Each number is 128 + 32 x the weight over its row's rms, rounded and kept within 0 to 255. Layers, rows and columns count from 0. Numbers have three digits each. The size before them is the row's rms in percent of the matrix's.

# layer 8 MLP up, 576x96, rms 0.207, rows 202-483, columns 48-95
095:152147117117159096100055171132126119144123146086152140187062167106170140102145102089144063098129145126095128102129149180120088133164167164108134
104:157116113121104097155109101149134155175124156124133192131166149079134086104138175180097079136128160182110074136136111170103090173141106126118134
103:145153113100098132104106116150200153120172112202111156163137141126142108145142103130125199129139157158135134138171077083166131086160187093141132
092:132130154156125107105162133153151121129143151155140104092161140092111111229166075142141134173068133094167145142116120187143154125104125165219130
087:171154140127105093126081138100097117197111169118135103107138093133119159126100132160141132151095148109087079126087139088129178126198160176095148
098:196113086114153144059085044186121118187159156141107089135141081107131157075061133144128132184084105094171154139154152099075170093085154142060116
103:153125092073149075212147160128161139080108114093111128108125133156102113143133168120093151166107157176184142120106117187139106091065121149192091
093:125166104132144089106116142095109126157155115104172127092178102153110170117146127200157154097190114124134092168157143149086243147127104111071152
101:193193067114131119115163086107156141112095122160172094148120148123134094116083118191127122117124154206098090147172119158161082138096121161064077
098:140112128133069180138119091154091141134138149169073173157177157153112113158129119145168137085174189068136109110190078123069118175127110101125113
089:098109122136108091160125082148161131136081175130133086096120186136164100142138174105148144081124183080153126153144122158110110140082115110151098
093:195160184134150094171073106137142181106138085110091129147174181156156149197103071107156173087151127150119129091101065182113137148119142160140157
091:169145130150166134178166127146169108144125145124162039112167112090090067124169157097144126159109132190118120184135164190109149163141161142132150
086:118117114137151177088106124193175119164135137102112102127180165078109139071126166122108155186110115147173110096091141096150089106174149107106109
092:197117109126145052171125155130148147107145120090092114163175077121075133148124065212071121133143139180094159196142128084133176139132113171127155
111:115135058145129038132118112153122099053109113180122097162084129131131151147193171154137153137116137176127106144096139137078159166148156083158104
098:128151057162129125167072120129119142129142167125145136123105103125129168181058060140165104154100162139092152124102108189075121155084187125139138
092:189120132187171076128170121151192077073120100154101108134160156124141156111128165123122097098090130136171088107153155168095104170111119177177090
114:147176139139129139139112098097128132159151056163148134148131147079136089158158086158178072148080110147158168213126126067097171078094133146111131
111:135174047100146098132186135125140181104097193138143134142135085134090160121118117071116157149159137129121061075089063145146155167176142123143113
094:123141058121069092152116169130132159163150122089112103123119145145159069115104154175159155129132209146121068167143075077159070139114101142136157
099:146179098178122147151122127118146109162137122177136123160099133170166146122173114196151081163142178112103128129155150117163133130132139107107131
089:117123108094139100115146102164092159172142137172161131145152111163114134131111202148164078123130126120087129116150121155186117188139050154125119
097:127142156115114088137163155087094103119122166144136141100134167213095158059145176154192166098134125137176126151169181159085174149099134100138116
105:082148122164163135124127111141177222109153106077144200172129160130173166138167083139154122116120104089085174125158112080135092116112147131074116
101:110125124134160128157124139059160128113169116148127079099157108163171149078218151143155143077167164140133062129153136168095153172132076102083138
094:095139133137198114094137123127149085166175134120161106153106154158171148125171146142128141099174124127176073165154150152089139084155156140079091
098:129117092209138138100139141101051161148166178191112155105126119146115151114089179095132142107117093140172083136171126054146111110135129192152125
093:101139085146080102087101150115157130208097155106080123099051107165168076093086104139155100161114168098133128184122132158112151132168160097155165
095:107162074160149104169107080093131139143165137067102148165162130147112124127203126118112100139139110090150153099142191165158147183132154136085139
113:125088136090182117139169177139216181151115130080179118161142131090119155153178147105131115103174135165132089098137122100106131101052123110150149
104:097130122166105125150053097114134087097078115153127137152122134193120212142067104173112126170174139123142112215127056152054150109098132165164149
101:169127072136144081167106114106181147115147101142109143085141114129141112127143146109167180124092218163109126141142080100035085150135115220081123
083:110089155097147113143091163141158143123107155081160100096132136097170131101175119131120193129121133103185106153150123122087113135125137193155135
095:099113117114159149122128145142117125150115135112097092138093161120107149146159107163180195142166148129108100105113078146116059141142100107055165
110:119093131122146109069114151098124183046077126139159202135119155150177108100178119126153114153122084128095147136164105141093176091116137013108147
095:099157154127141125143123099160163090109115173118126110043085116100128136137155150176114144144141096113151127102179088162137137128082117140148122
094:125131200141158107120144167075049104205115145178088101092117137129166177200111139134146094151131159092091059099120136174061140161127149102119150
123:173100120115126157140119162086133180088107085167122140105064130120132178054186126217145117150090175142113142123098170179137146124115141132136119
097:128144137166116131127149111124116136123176147104083165056151127147134104160109123130150121176170153145115151153129176112143139168128074154180111
092:090136079109139184141098143176107157095107108068151089132124102176133162161111131133108133164143105095103119088141133124090116173103149127127098
119:157181092156139134134101098058095167141119111097180129187176146120105078120108102176173179112121128158176115176119089110141178146120136177110199
068:078186150147150100071124144100110134129051147099134111049142152104114142099115064122123129100131122166089131087132053108146131173140125120100085
102:144135100138147091163096193079139155181169150080127127148106151150154163152167141124131141174159142124097079124158110131209085082111102112213141
105:129119138102131159126073175117089160081151076113183068168104132114062164067124139129155081152112126098157119147137105132117126125162117073112188
099:136161136127131149149111140095096152093134169143189099156130183175165133094098155184118135078132146139102084158158065097169128050103157121141141
093:163103079137144095125093139110122124124106124048104104133092151127096094217107096111118110107165160118124118090192171093127130110142193181171115
113:095117101078163140073155137084174142136114148140170079081182123177165134185138138156157144132156131166111122040143126131115163178151143096117123
088:118135137193114164128094164107135162182153136171130182162076206124132113141165186141171111147162151118161114144175133139174114136151142106135123
094:116144181108104125149086126096136093102128131154170141113171136101057122143168104147152127140127099167138165097098116080079193096071142124158127
092:122094153180166138110087147132126131161159129188092135084132108150147208137169058118191123145108081151110092168114162138179159130120106131149152
096:137111120129142094097106130200157107145181112145141079134162163126193053110125121090118052123148076158115121124139091176079100124096140179142157
102:136126093124176135098156145155126121137156145175098141128104126149083055115115112158146120136123201104184107162132129126086123159179161228177144
075:167112114063119097142104149158143150096185089152103150130172088124110128094158078163097109101155140202153125083158140158094133089087130157156127
115:147169101193113150149153160161145136157149167125123114166177085132186102146103132106181158174188147180136172148100120153190062100112143065130128
118:156074089109115071177106204128124104079104205118149167111096159176145145212114118109149091144160167136129139157203098154109145102137122105072126
102:132162098145159133122123134091155145160132104075131111098189192140131109142141163097091127119075124136093133179141126147081092193091109094091124
093:144135104150127169205119165191135140137163109104116139129140171203098072109145129135085118113094184069116107130148168096184056158080121121131110
101:135166107200121125127125161131179086122191146163140093127140168094090102138106105120122102185085135178171135165123153133084071158082115148132156
113:200138122113142148143101176158136102166200180132137157131157141131130131193094150118126185176086125186119168173127106078130126062097134122187158
087:088147181155169152121132155105169190106200117155098136176135095138146096119103091158162134153164094119137167145074160082102140156106100119150126
094:135162103138181160116124157171151079157112153157134108141139153161174121144115181102197134137131161130124086135161126193211145150157111156146081
101:142174122135154020068095115083152171122094068091112098109105119139118125165141168112181167103172109167116146139105129117108106081142099155169175
101:188133104115167162131138169149173145160141168104170116152102105151168080071076138125118072136049143075112096165086137215121144078115135154158151
120:152188091183139119123180076105153114142088118096172141148088152093117107173134181139222139106114185150133099101112088143096058114109117104120079
087:081104076147152078116094119166182123101076154206157147155124105088137146111163157145147135148138108177124121200166157089196158144136080160138155
101:128119141165106136179137130131178119189160168175095055118171177146149098159107173156121154205177134130111107109086127185068149134173099152130154
103:154192100125144138121124081180152196155087193066125128127116121126173118163172092146143104151163092169062081129140153162155141120120128136126140
088:114129113121161123189112149128167171134159124117165199188183167100167146093160069109164118118113142089133135095142102133117089111136180093203120
099:115161158145110127111061077180109171116151092120092132131175137105144156139163115100102104131138121132108110114124147151103096115101178169108160
105:097142132161116135145169141129186139127156175128125121066170137112163127137097132177186128159188201165112058145119165143088107078110116073119109
099:189099135074151126131126130144128175225151169120098092140142103089062144113150141127154163193140115137129153127162112123088127149118105073134135
098:118052134156109118158065147187105157118165068088107203142143069128121090092130067168111106138154172136126160137129086126089158109147101114148150
104:107142137165158062136125126099125179134157161160143145086139121143126126111058170162149148072140126145099070069116121113135107135135210166118160
114:146112113102142140138094134166179143172146255162184116136096125148124156105084108143161162117154113148157116094070124105147136056085037129105169
107:149096167157158165112125081122135174118132111131118184109169091118079153094084138120107074119096124145103119104163135115058154116104125089142193
101:149079095150071145156115158145145145168099126104158117119129088134106130083127182141135081164106144078219057135167117141112197219167114084156089
092:159078116139188064169186192130157130142078156167159110158125110132134142097130176159126068150175133151090160116168090141096107067142157139127094
088:116136090128162104159092201073186107106126175078139085169112153169089109140113140113137142139143183124178105114078168147125120162119168142197077
078:145099099166155152181092095163061124089147153063191114140183183187122168137133114106103109158100091102064130117137136068127101109128077076111079
113:113144080094142123165136093106130131114113093115171108072130129152182091135093152181095108074108154136167107101195086112117186171111141141137172
096:147077070192166164118138123144114118206057119179121102109172160139162153114176157188155153105128088036131121159120135116147121187138159118180166
097:120117100148126139190153125149164146157161128177179123127171092176115110089140140108153079186089118141173185089158145093072101166145100128106142
114:120081146154149150110146149135159196128155154183145131127124081128105086148109166185072095143120159155159087141119080109054193145113106098141084
088:128172085120097149154118068092126134112134141132126129115217194148133092089065119186140123089148174146145103101119077123165088134135232116110113
097:104158142113110131058065109087142150106147089117106175089109140174105116104119114174186139113118114127111124183108144093093130170106154163152175
110:153128182173141117136115158073124103140120122153098068157183143125124131124124112139199067128100149131145161156154158092093138143147054162178117
117:133121172139141126125103120121166142139179110147142105151138137126037132101085140158109075109117139082193107119057133074119184134094116140104151
090:170060143174124086090136104173187135097168127154145122131161100146076110120101172110141164112149173175156171108153097090129151147166142145148193
086:158156104134171164128103093115134137132093096177123155101173191146141084126125103132112111126136153172189136088109139093195101168109149118119083
081:157047124168173110103126126115102147101126142155073116105125130124145128073138134124130054177155124123136129148149162166119107084161125114143071
092:142138119097154124073123141157079133163088157126103142123153172117157187045067130123186163092079144153165082104157110116140116151114073107128168
099:062163162142071146175020097133109146166145042147119138112149069155127090110150150126148172193129154156146044140139158088147126191100134128160129
109:156105111136130076140149060083204154111138128095165132085154098159093092174110131120126169111127139163146063176104161094120160154121069120091151
105:056107093166169093136124146110079163147146130140129089170055154054157189115062077110205094121150086118135143101089151162113135104100129147132087
113:146170129132207142177184196138153111208146165139129096107119115148145110158159133173106157104127124113152076152165128155137086123160163146148124
072:059164123027096070070113060170126103100109059109073139142092137086094158173140139103083086112093119096095098157131129116123169149114164075100105
076:105130099116159115116103169184057181121081153113098147108107102096083113078126150151134144117145153110143119093097050148129161120082151080085087
096:177140084179166178142117116148153129140176136170172117163140104113105189162151140176159125200114190151138167173117075113087158053128144165193129
105:153172130123154132086121147192174104162179155162156180085148130180095139140114109126149184153125126139135176051151120148177121082136141122200147
098:103194104095114145076134097131091102107128135114117125124173113173116118154055179139189096107164148176132142124108149174087193122158068085115154
086:125149103082138157115104139083118151134177193083144136185133151158148192096101131083115130127101082133043133116100152136095115135089113093113130
114:170151107243158149171166162135105086117160161185127100139196139108167144103123092168108089149113153088147154131123088169099124151112142065078143
109:141136098140201129162126179126162177202077119178111169137167139109125143123126125168083110093188171167115149115086111118113122101112123108153129
100:140130068121151143133172124065172107079134108161114113102117127127138135079114162058136104112134099115161126145114153137144082137098115185112124
096:140087104105098108121112112125071179145179166118144061085139128096091108149126155150140111073129136105062104141172098091118169166149194102122150
087:173116125128141136151100142094199132124150142137074164139108135127168172138139089106114154110138096151157156142166146073114150117087168136122154
094:137097125185121109156145123183149174098108118149113140149161137134103093082161142165113111196130088097180114081151097154125104139123133091131110
095:142109110134135121145137168097194099100078116151102141146133077168113102178120156133107101100143132103143100123128063131132173086110144099111110
101:103132099141146160106132159149157162100101195166150118063118057139124072175106172089138070162122105118145139125141173133119147183135105157141075
096:106141090092194179141137098071128168110110129122136095099183167122125146129114116144150087170158129110150092082084156162099145213144116116062177
105:134106136148098116101134080153168175142120133166107159109143094164161189106103177147141128098110119149057109141177079059113106212116123152135151
114:194111116166157151126169166185099139186153171124113110150129142134131090128115132164183085164109085089151159186086130150083095161153073121099135
089:142088088112233139128145171073128172135105130094130189105135104156130134124086191168090136138135085112140120125113081089062119129095123103087117
091:183126124128185115095127166173129065122115167151088148100109146202131122168144131124171200140124136145123159126130126108121116144158172125124141
093:132194157136186136091157079109114141141085106112137090149094115131214151140128101124175130090120066136164129098133199159069127122128148081121114
093:110174143165132057109104149122177118117135115125085124097132168137183126181177093151146128158186101074165150166173153172090073148086126192159138
105:140129143101183141158120127073123126091075113155118130195169146161110145116130133133179179182156098150075143140097138102156125104146135170114171
123:133133066113175161113120140139135089092080137142145086126157168139118113160122137152164130162129130136154161081100185079192102132135096193182054
103:150063100146144112104130085135134136104111102156043145149192157157167109164195115141169182089148058103129140107175109034146168134128113151115130
109:094132119138136144155151142076168174103143134157158136158145118062121136041084111119143092115194126177150148145164114139114125100132130126150107
110:125173127127117136197138109058183102132184135051183159140185138152077150151165140131172163109121078145123117105113139122093135087114100131116115
101:186120107108143154141112124085059107143122080130102107130153164116139108144145172124163153098109105110149102130135122153105131134127120145147180
098:141146171124061104078116081102110142121046186095111186094162153151125124190142115128154178136064182146151065102102106112127142144113135105127118
103:162148159168099121087147181132149109099113144191071122136101121132120115118128131171143118122083117094164123168182137151120127080139091104135171
104:126183170183104087076148129114170111145117128141086141139128134132103087134139122139139092178128128151198079134214112129119124177090078176133146
096:115082094100120124162128112100152157093144144138154083123090068086152081074155120205096106126179143134143115165123066127105097094075161083151131
107:096083092159149059066123121131078105122126106099109125036124145119164165147139170118124147145122144194147102190154169116091094112138140112145134
107:154094185135134121160097083121131136144091091127120125165169120181133113141182131123149095153090094146135115111162114158102053093096151099150130
113:146158087104183136112175155185089092109161117155215117159133121128179134085113121175162172111120125141132105060138141146083121169116144177123087
097:080170155211173126081139211118124145145137152151078115153137132107139098119127086100108087149103157142142134124170152189133164160092128180138126
072:169089146159113077110111182146144145134123133189093084053080112133136145129191099125146065144110131152092135155143115117119163127089099112138145
085:095122090012113071074107073130120126103082108133070119180133138130084134111058109065102082103079119101136107146133120108132070086099085088097124
109:102206150106159168135175177128172143052121127130120134140132138151119131119158137125206106147133189147093118145092103130131120161152111162147107
097:076143181170164163156146166148139185074109149141230125151161107159103148091034169124112088075117176085148111121110120121136158122163169115121153
086:131173139143120100246094148161084139121127119143109134139156135114103136145107140130139053113134170107147127115155071166135134150124144135137140
113:109114077106156136119142177134153131120118143101153103111150190113117110125071169160150122129116134108121080107109094111135123175068133103119104
078:115117119135092071089121076078094134146138191117142115153093112142111164111159173151108138173187138168109105096136146159139147153158149154083121
096:163061101160158117156124127172117159148154151092131181138130122155090105099118161170156112145101111087140140085144126200149059153159139181104116
110:107140127120126126129116081139147146175168070173142102122112121189130164113095149101163071098172131143157089110116102144117153123162161172129133
105:179143173136132103158100169154139085097133080087153097173078145118108123172208118138159095133141146154126153153133167131101135096063106127164073
096:094123127151123109124111145112084175151111036154142108130126106141133074144111180138124091110153116145126120104182144159122113110144107185148129
100:161112097160136092116116093101114146094093111158070155149197113122116102169164155125092113163123085181138108110091158148122164174099065176084177
092:125127104094115144143149123091150156083113107205121070100141157143122172105120184113177076108121093145125129102197143161162169100078142140164131
103:133122120187162117167128150158107103111097164187097125153147124107135082115121100205135138108062155134185154112151100108050147169084145120153137
101:126119119148164103158157088149156156084124056107181084143145163153100167099182148094155145206182120102155110105103111151143081140136127107169142
088:066112101127114145079059158173137159192123165108119084081131129103169128109136171136128088096122105138130189151133136178152124175166054091182149
100:125108130147172125100091125173128130072130105137118165156129126057136109081140121188116108105080127116139143113193113119100086073166168164102148
099:125206089144137111063151091194115125105128141107134117147057123168164139157114117108181184135158139126113138081152155173157137097155148093083089
108:134108154188125088140140111121126146073176151150131104117102155208079171088107186094144077168142115097160100199113111111138132131108140179146131
097:102115137124147135040123153138112118148146070131134179182137135140094130115103141169144152097117179204138124111182105149086132114103159162120178
098:117074088132138158127135109114161140114124165151133142086116064131149124106184144139154127190141165155120112133091120146158188098134105084127125
084:100176142077147060114130112108169131159135176125128130115126128090105158070130143134147142083097053122103079130168151115108154124147105128159175
110:102068118149122137165074165147116106095078087167110100131084170132083116120102097131094095224129162131173113186136100140076110138149199136104167
117:118135113105089144149116108150137151137183141121081077096149090109167121191087135147144058097143153175217155143109109108054136112102175162164137
110:175136033164160142125181171140152129162094104125124128161110136176177183110151166114143168128195108098156129110158142130179079146101152064112082
089:074151117133163123140077148122104199197132132094157127113164164139153122139137093136127116093132098123090159156082094143132091207170132188153139
091:131144130203079137154145093101156121105175082155129111173191198184153113152131168102219125124062122128164129106124136132153111155117085143142125
101:144070174131163119152108158213165141132194131108111136152141163214127101165178131169153100143119124147128157051118138105136102123155099134157116
105:180166118105160120138171148163124117136136113103083153185211139121144097076114149177192124105113168144125180113100166116098116167099144171061160
096:175091127157143122162081109177151115175112142114098117145144194159103071102123137073112109151103162114149165173119168179098082038140066147167120
098:175123118179157073112131142106159154041139138153146178155205135154121146121107138141161130136149115158145153110140131081129163098110153062100121
102:130121171118149116123104163150128162148131119114126119068134151161159097161064142125128105122127112135147078118120081086103121182105086121066156
088:065144098115161135119131159143098155128162118116171056079203118118154121202132154182098129140098135107139111103094132150115092152135121093173145
101:185151105174140129154112063142110120157146151107128141138102079141143106100077144073143111133105117164067110146139109144149144101125108133158140
102:110085154103134139118094105137127104114144137152113136133146194097128169107059174120141090099176146149064126094183124060134108125129154127180181
092:138090127127124093135068119130147102036069109075131131182116147148123151100137120141109087137104161130195086112173188134108050103113141080162072
097:114163093123142112174172184138219165086107111137184165153145173123143120147127160107188103137084145128101065121153064102127132149087157131132150
097:150146122139108116149057139130133158165190176100147140170130188133186124130135112095113140120124137078060118140144099101142134072160129138145116
092:112146116065131089090060165102143127137109110101164101152130148129184152129066123124110045132121149152077132127165073110096041082096135110097093
099:133164115112134128230101179142151161164150113109165104116151069134127092080181132145146134167095158153131123151112112137113105193141137127126142
085:173152130086159139143147134134143157093129058116086202080121072132116124148163121104156157117131153153168122169146107126130180134111103134136121
120:132067147198155118111152129122132155153117144121104156171128127152153159145141146154117117115206116158136167140189118157134137150104107116147119
098:097153125141142088107137124123129150132136168130211201147104208147105126058148135142132137115106129165067071080133101126130121064126126091050124
093:232127162067098075127090087118138138210116132120119098171107123167130172094150121145183126131134162134133131138148107117115184174109116162146159
080:102160154151142093094093123118158179099066118088105109166180107102145097127160073189104126121159148139133093073174147125088107142117163123091097
091:166132106111076143143130149107161105093128151158107167099214100084153072154145113157156134192136134163151153132181102173113125120158112071156199
120:198146068090173101117179125123104131138129119142126115073189129158178129125179083115058132129085119138132097059092106171140083154150168152144123
111:120081129134165132163090145127165149100133108086161090097151159105137095153080208102184135108120148062135048159125090112088176143118109079095129
112:150152101130089091179097089096106175117135156185084095166137125161096170201156139134175077129183158131088128115143092156168172131140082104138140
093:186136084128164131163172114144127130152103158133141107120159126185170070094105090098126113113190163080071075104106127116186146101103139084124085
074:125132151165150131064175140178072123093142148130122163101144142145061067149102138142155070143136134085160165168122027170093137152122118097149116
102:186142140097085120143082136169204145149130099076163118113137141128142128145100155128167132123129094107152087154075107189137146151135141143111193
092:134171160131175131114131145103113149122154143173119198089131130133124094045108144155109136166140158165131164124141105130119110103163141208107124
108:058182077135130097133129092104138121170144112151183097129121158103116085172136128101156103085169108229080115151128099089113126124085128162138135
078:097166127106145130147156096177151124098142127126093130099136157104156152120145215136122055164117096092153134060131096111112120183116081187086137
091:085207054172176118135080109109145164159093125153090138124140169143194150178124100155107154145122172099124152144095134118146148160071137115127146
106:155057109075138174112191161100194163080151141128145112056157159142105145102130139153142148110128131154061114111125186158090121119137103102135160
111:129166156181124154106126168121153212088133136124128146174147189142154106129166115113133106138114140112143117095053129102129119089106171171112126
093:162153061141146088157148101155118118127090105133137116094084201150122099158087128100162125148105092119156154162124137098167096109112159130077094
105:150177125127130099193116091081151205090145160119151148207123156153148194092101138127126123151091137128175084117121124132155107121132146150127145
102:114097124147120146159083121080114142114123129219078132150156193108107127121067182163134091104162180102191176192186129129146109122125144169139115
085:174121118169147074091149060171207119132148081077109150089164109110105104104122125134098155131145150165151150143177140088106128144069041139144125
113:112157134177149140143137114125068138125090085121168133107133163156147113144117113141125111178152135165181116188181134062173055131118173133144070
102:103145147058168132119162091141133167165095146141146150096138177093132130114164146140149128141048172108186186145149162108080147150115142148111151
098:127142152148157099107171134149114137116133108146105134143074109130172127109164117066157153108126147175148138142155120113062055069117127192112123
091:211147182173106149216156130131069151100172102106081152094132144110115167126158131109128140196146159105169112153130146126079099172085132100144119
103:133124137118153146161135131075138151165133154139133129169073057094065170149126161157160114157158169157101066160149094115078177123100124090119166
103:110078173157135126115115160126137146112056103116114102133166103150099146127080102068114143093177169169106127087130110128085134214129089093127133
098:190150149082129160165144146122195130127114160129133138134146102139128063098176126140111140140125185140089091172134132094114160125062185085181136
086:174119089094094059143133143136102155122151147120143128131159176113116114132094108180175107156091142153072144125138075128134140119059117080112106
102:087091044124111148106102128139167092113121198141130105158161155156121149202082122143122120119161211206091079173156098122159074121140111151139127
123:135083157138191084143123124128167105124121122170152093102133191149177125171155156156148102086099122116141101083168127148141209128133116178135086
099:163159107156119137128119131187183142183072194143077126155123103143068110127107107070075114136138174102110067166161122106124172147136133146126123
089:104147094145182118119123112104176112144186119056147118132175069183126113116132129168133188136117101121074106089149097151183106096143059086126104
106:140143121121126105090100177172149154158112197103169154158148081138161130153101121182148112127166116102157074166161115176085096099136117133070171
115:137202127097112106125148126109215138113162123120095147084094123177163145140126176170135114130107127167157141147141161172157152122090157089108150
091:092138156165122174127132136117131142158151169140150157161127121178182211160177140126172134188114061086119099115153147143120121162141061100119142
104:135204130159172112140146113143064174122089106091173174126162149147110109078076124171155158084132111132136091092142083093078108117109117106152148
111:148102124139176137125135152139134064058131127179157171150215142103137134126160081150175156192150137171125071115176156127152109104141085112096177
097:090153131142160151102118096127137117107117094104121092105107155141159183174109122082131124157128156076103068118124182115081117119082141163148083
101:113130161118187158167138157091167174124151121076140073162077168088050156169074125128155072171180158107153088051114147139142124110103100137135163
086:169129083121140135193182089171182160129124120111107097088128146168128079109101122154122126158123163150201142198071130150146156137106127181157124
104:108175144147189160136124125069178118105117136173132149104195188157108146100116175098182161113176061116118086102143183131129128174103070130138149
093:144101118140148141140136091058104118133116091131099126110210134188108138158189128171123150087133118089084092148166102131135175203166141143070183
086:163148115125134086112115151100150100138154140200135096151156146129111120166074146082158134131147175196147123170115114075148115192094125084129122
116:150160168137101168161085161137094120164144178147147115126102171124099145134095161119162119101100177134141125184165096155138236178123090170147140
098:119125133153128112158146093127102144049130175104122114131144180119131105143154186139160088103122145158167110138135132225110135163124078174157101
081:126053140157103148119145114105105184144120099069063121176186156140186118099147150079148041157169077062112094106170180153098089092141100138176169
097:134142102082156186159106107109135162155108141102165116138124135126181168118096100179139096116161157132115143151159068112123129094140093132135119
102:119093074151179055118129124091125160129135173112107114135121139150134114109173154174159203085124184130096164118146185136110136124181169162133151
097:148100136090152156128126143147095146188148193137076102133114225086089135116113176158146087076144207111158159082067092109140135135121052156118145
098:126127119146141125072116125155159129143146075136091131073196168168156136111101107150158126108146143119138107144153128073111126199109118169099099
088:154151121102190093146070140140069155156045083170167079107164163165126107174154159164175158134124165110121136119133094167123172156127077084083128
106:206141139079115117100115119187139152174133096117128141129123115135136106088114104117166064101068059136116132077176100167144186140184147167112182
115:139121151121114119100085088095118114162180150118158107095099180184133120136114150161107109066139125136121047187103111105117109157121146127065175
101:162130170180108091173094129110096126068118124150152125045122115152088090116143154138129136089124130097142119126109147129049149161134078185148187
086:141125158094188153117089139111091127107096133110166172131156130128136137205140135103131092153133176154086089141139106120162068097108148152055130
126:160151125086109182138113137129131159104083115160201143120116159152170154157120175200187160105130154152179130150142121105141133173101127136123156
110:069118146154141036079125139112142147197133166180171135128070156101157088122147121131144143100121112078139122145187112120122149110079144148141128
096:144114162153130116218120131185128153137072157201142163085138138127125154076147107121158091124087153095207155108142140166131147159100138141122127
093:120102141093168121230083097168117098137140150104113143030141140151147074132136128187157127130147156102150130145147117113123127159127153120126139
104:126125106053117131108120102189142108095135103162170145135135120159108121114114157110145124099135136115093052073165046168110131126158137169128157
092:161170170089142133122144126148130164117094150117169091126168107077103117126147122124138125139163117076202152120161161089083113141069087103187134
101:175153125158115081110137114139120143154183129136138119134179129059133086078192117177185139142143132140122134159110117150117146137153120121138084
112:097125111153170110094158085134182159142125157103145136163164120121139088111078143107149111150134117150133141148146117122055112129101096143071221
092:090112226100153057163092180112068116167089154069132144114152120159091095145126093109158120169110142157165147139132107109125153164159126122142118
099:141142120168160136126110159128163154109119195112186200091142112123135057157134104109157113123137112176163131157117150069108119109087168187134135
095:141080163050141071092137128140153132074137085152140128087148110137114100080191180154137105128105149124127151131151103098094184128100067116136156
122:169150103148135143140144110080111121119125110150149116152139178167106120146169178168176113089145094118148103165167129138111129177109066143071161
102:167149131073162126086126162105157141125119134174207138127085079086176157146143171155120135091130143147143121166120068064091102140082130116159185
100:143167078095125109082094133100163141179114144142119107108147101126136170127125062160113145078139176188036101122135144120154187170160105124086142
128:166157125140142120132103092085134134130147164110144041173148189116107100037097094100161125116131149152087137131118143129129208135084153162184106
115:099150100155183050075148184158160150206127131161160151128125165108107123186125123138115136135150124173137092113068113110153162091132156144084118
100:177079120128116103099131143169116133122117120138090124128077156126114120068160099138132069161109232176112132124088106147157149170132150126176137
093:103166133069135110166153153095137134132186197112164104172090166145153115096098128110177087107077098116199087124132101151094187104146064178111172
105:176143085153142138053080136106174128167145090115179077113156142141138125181138107106186136144123093039135087126153136148124162218131121100101150
099:101171112098153081120123154078093107134145170059186111173117168089171120148109107123178088078121120135115147130123120102111092145120131110130176
084:122118172121095158185104110155122113157133130134152130087151118140058117120187095120164156140091142133147131098108156094109094125108063121161130
096:125135110091147092117164160142133199143111149132140127109133114134158116093148143136123190167155156165106125192177111091158104129158099206132165
089:090064128150146108088132166120160175155119054056124134119147164143097113128122159117129114129073147097105083096177117137115108164091111118154140
092:135129110145094044137119173084101123123143151086135076126111169051164130142163103199106093127141168107145072110143067151113099172129136145113096
079:146152150107106147171090130167092151160131157175174174159192105059110158167133103120133125174126070169107100132099117107184150100092120150176170
109:167116066142208136133222107131153122171071121157114100071170175135180138130163124125160136083142095090106115176143152128166082093124115137133137
086:047148106148124166142094118142109125120121152174110177087149114076160099083103103134151146162102177196127130115099070147150103123112176086167038
113:106122111138149122146115133060092181090137139157146133147153195120175191156053118130130122122181044131185113079141124105133104081131094106156124
126:097169135117145197129105053082134227190152159115130150118149074132076157153132201123147130085118139124148151102170122073113153103131115102125136
106:125140107097113128136095162092150133159047122128114150114129073155151103214170122118135081130156099127118124197133165101128174175109120110145109
109:142089073189146162114095127143203103134153135108145173133127170102144081143193079148088170131157137096059092096141184125094093117130166155208146
059:140115079069128082116149141147134132079173101158096182170150158130125123158116126063197114086105109131107104118095102177161112155118083154122088
102:146157133163146094102141140085171143122126065150124119160178125139158125099153085153127125185142174127096109091135106153051070094086128143081102
109:105094161135120136171122127114110113058087115129125113167157120186154155140115135113144164130192156158163105149163153115058127149098109139183173
110:124169091132213167168158152070148102149078127054074119162176134130109101112152133160152138137165124167111111129089144222157131191127120110109138
104:156099119122162117122079141128140100129121132124113148133144139168159100064127135156135173104160171161132159096125157154164066090092097204181119
087:151156145147171110102153082145105168147176129135116141099115146115114163182184097141070122162139132119137151083143158052113109134067157226159118
118:146153051137208054123159151165162139080107151165189151151129097083080112083135167131134163169152178130132133108157106100118120084077146161101105
110:124114092103148130108095099123116073095091115156205109076138100128106168117132150123151105094155180096110141132165087155100125117063145134148094
101:121058041077161042141120099136159120076074097146122124113125101114131119127128119160099106132150166169146111124166129092105149201101131162122157
096:095177084134171107106123164193073099118151099109098103106113151107152167131096118125144133137158159110201125032142126133123134155125129163152115
099:189119112107103201121118154137148157116107162164106068133137110073132094100094119122152129125107192166066139156123144095144145122069104096161095
101:141116105030151164108150141093184166164149168142053144090125053129148155102193132158085136125122136113100116127159069111124135103170149104183203
108:071203151143148065148131094143139110102118112116103132147101117123068130191182147105079137174116158115168139132148139124118191136077079133112128
096:094120153037095134149128149071166118111177159156142081104114125167185138142090112199144112131157075149108106082078096097094115163163128093128156
112:121071115134111144071082099145129110105095141150104136161143095156098046106130162114170107090134173150158096131126127140095133200108145113054169
093:104137102100118117113107099109083132152033140149124103104162124151198131064141127132134107122088138124091138078122138118191108119148154095114082
096:146105131096140119107121130169123130107151069149155092099167136143143146133107140178137087156069060169190102085132110149063089165125111137163183
096:154098172137077141121133094083114077130120131145092134099130147147125111090109130148137048132160102130074113129177048148134184129129076082137107
117:051116106132208129141139118142191163103117091124131068144129086093143075159152110201135064184130116174125145169152110163061167133126115113159180
123:153126130197161070129150112091186114113093146119149149138094088133109160099167153115165110135138099093113122133064086157138117100111142118169086
107:130084167162151117107141076154158150144132159150162140142145121097171146105219166087201077096127071174111134110154131132110150119127156146129140
085:128120152186076110111175120114131131093099091170133141147125139161168138167100132128162135192101037127131144045105098148160131124111139099135127
101:166131173138163035105092083079148150148053095134149162172127120136148094119089106141139123056159133097150139118125123073086159135113088119146161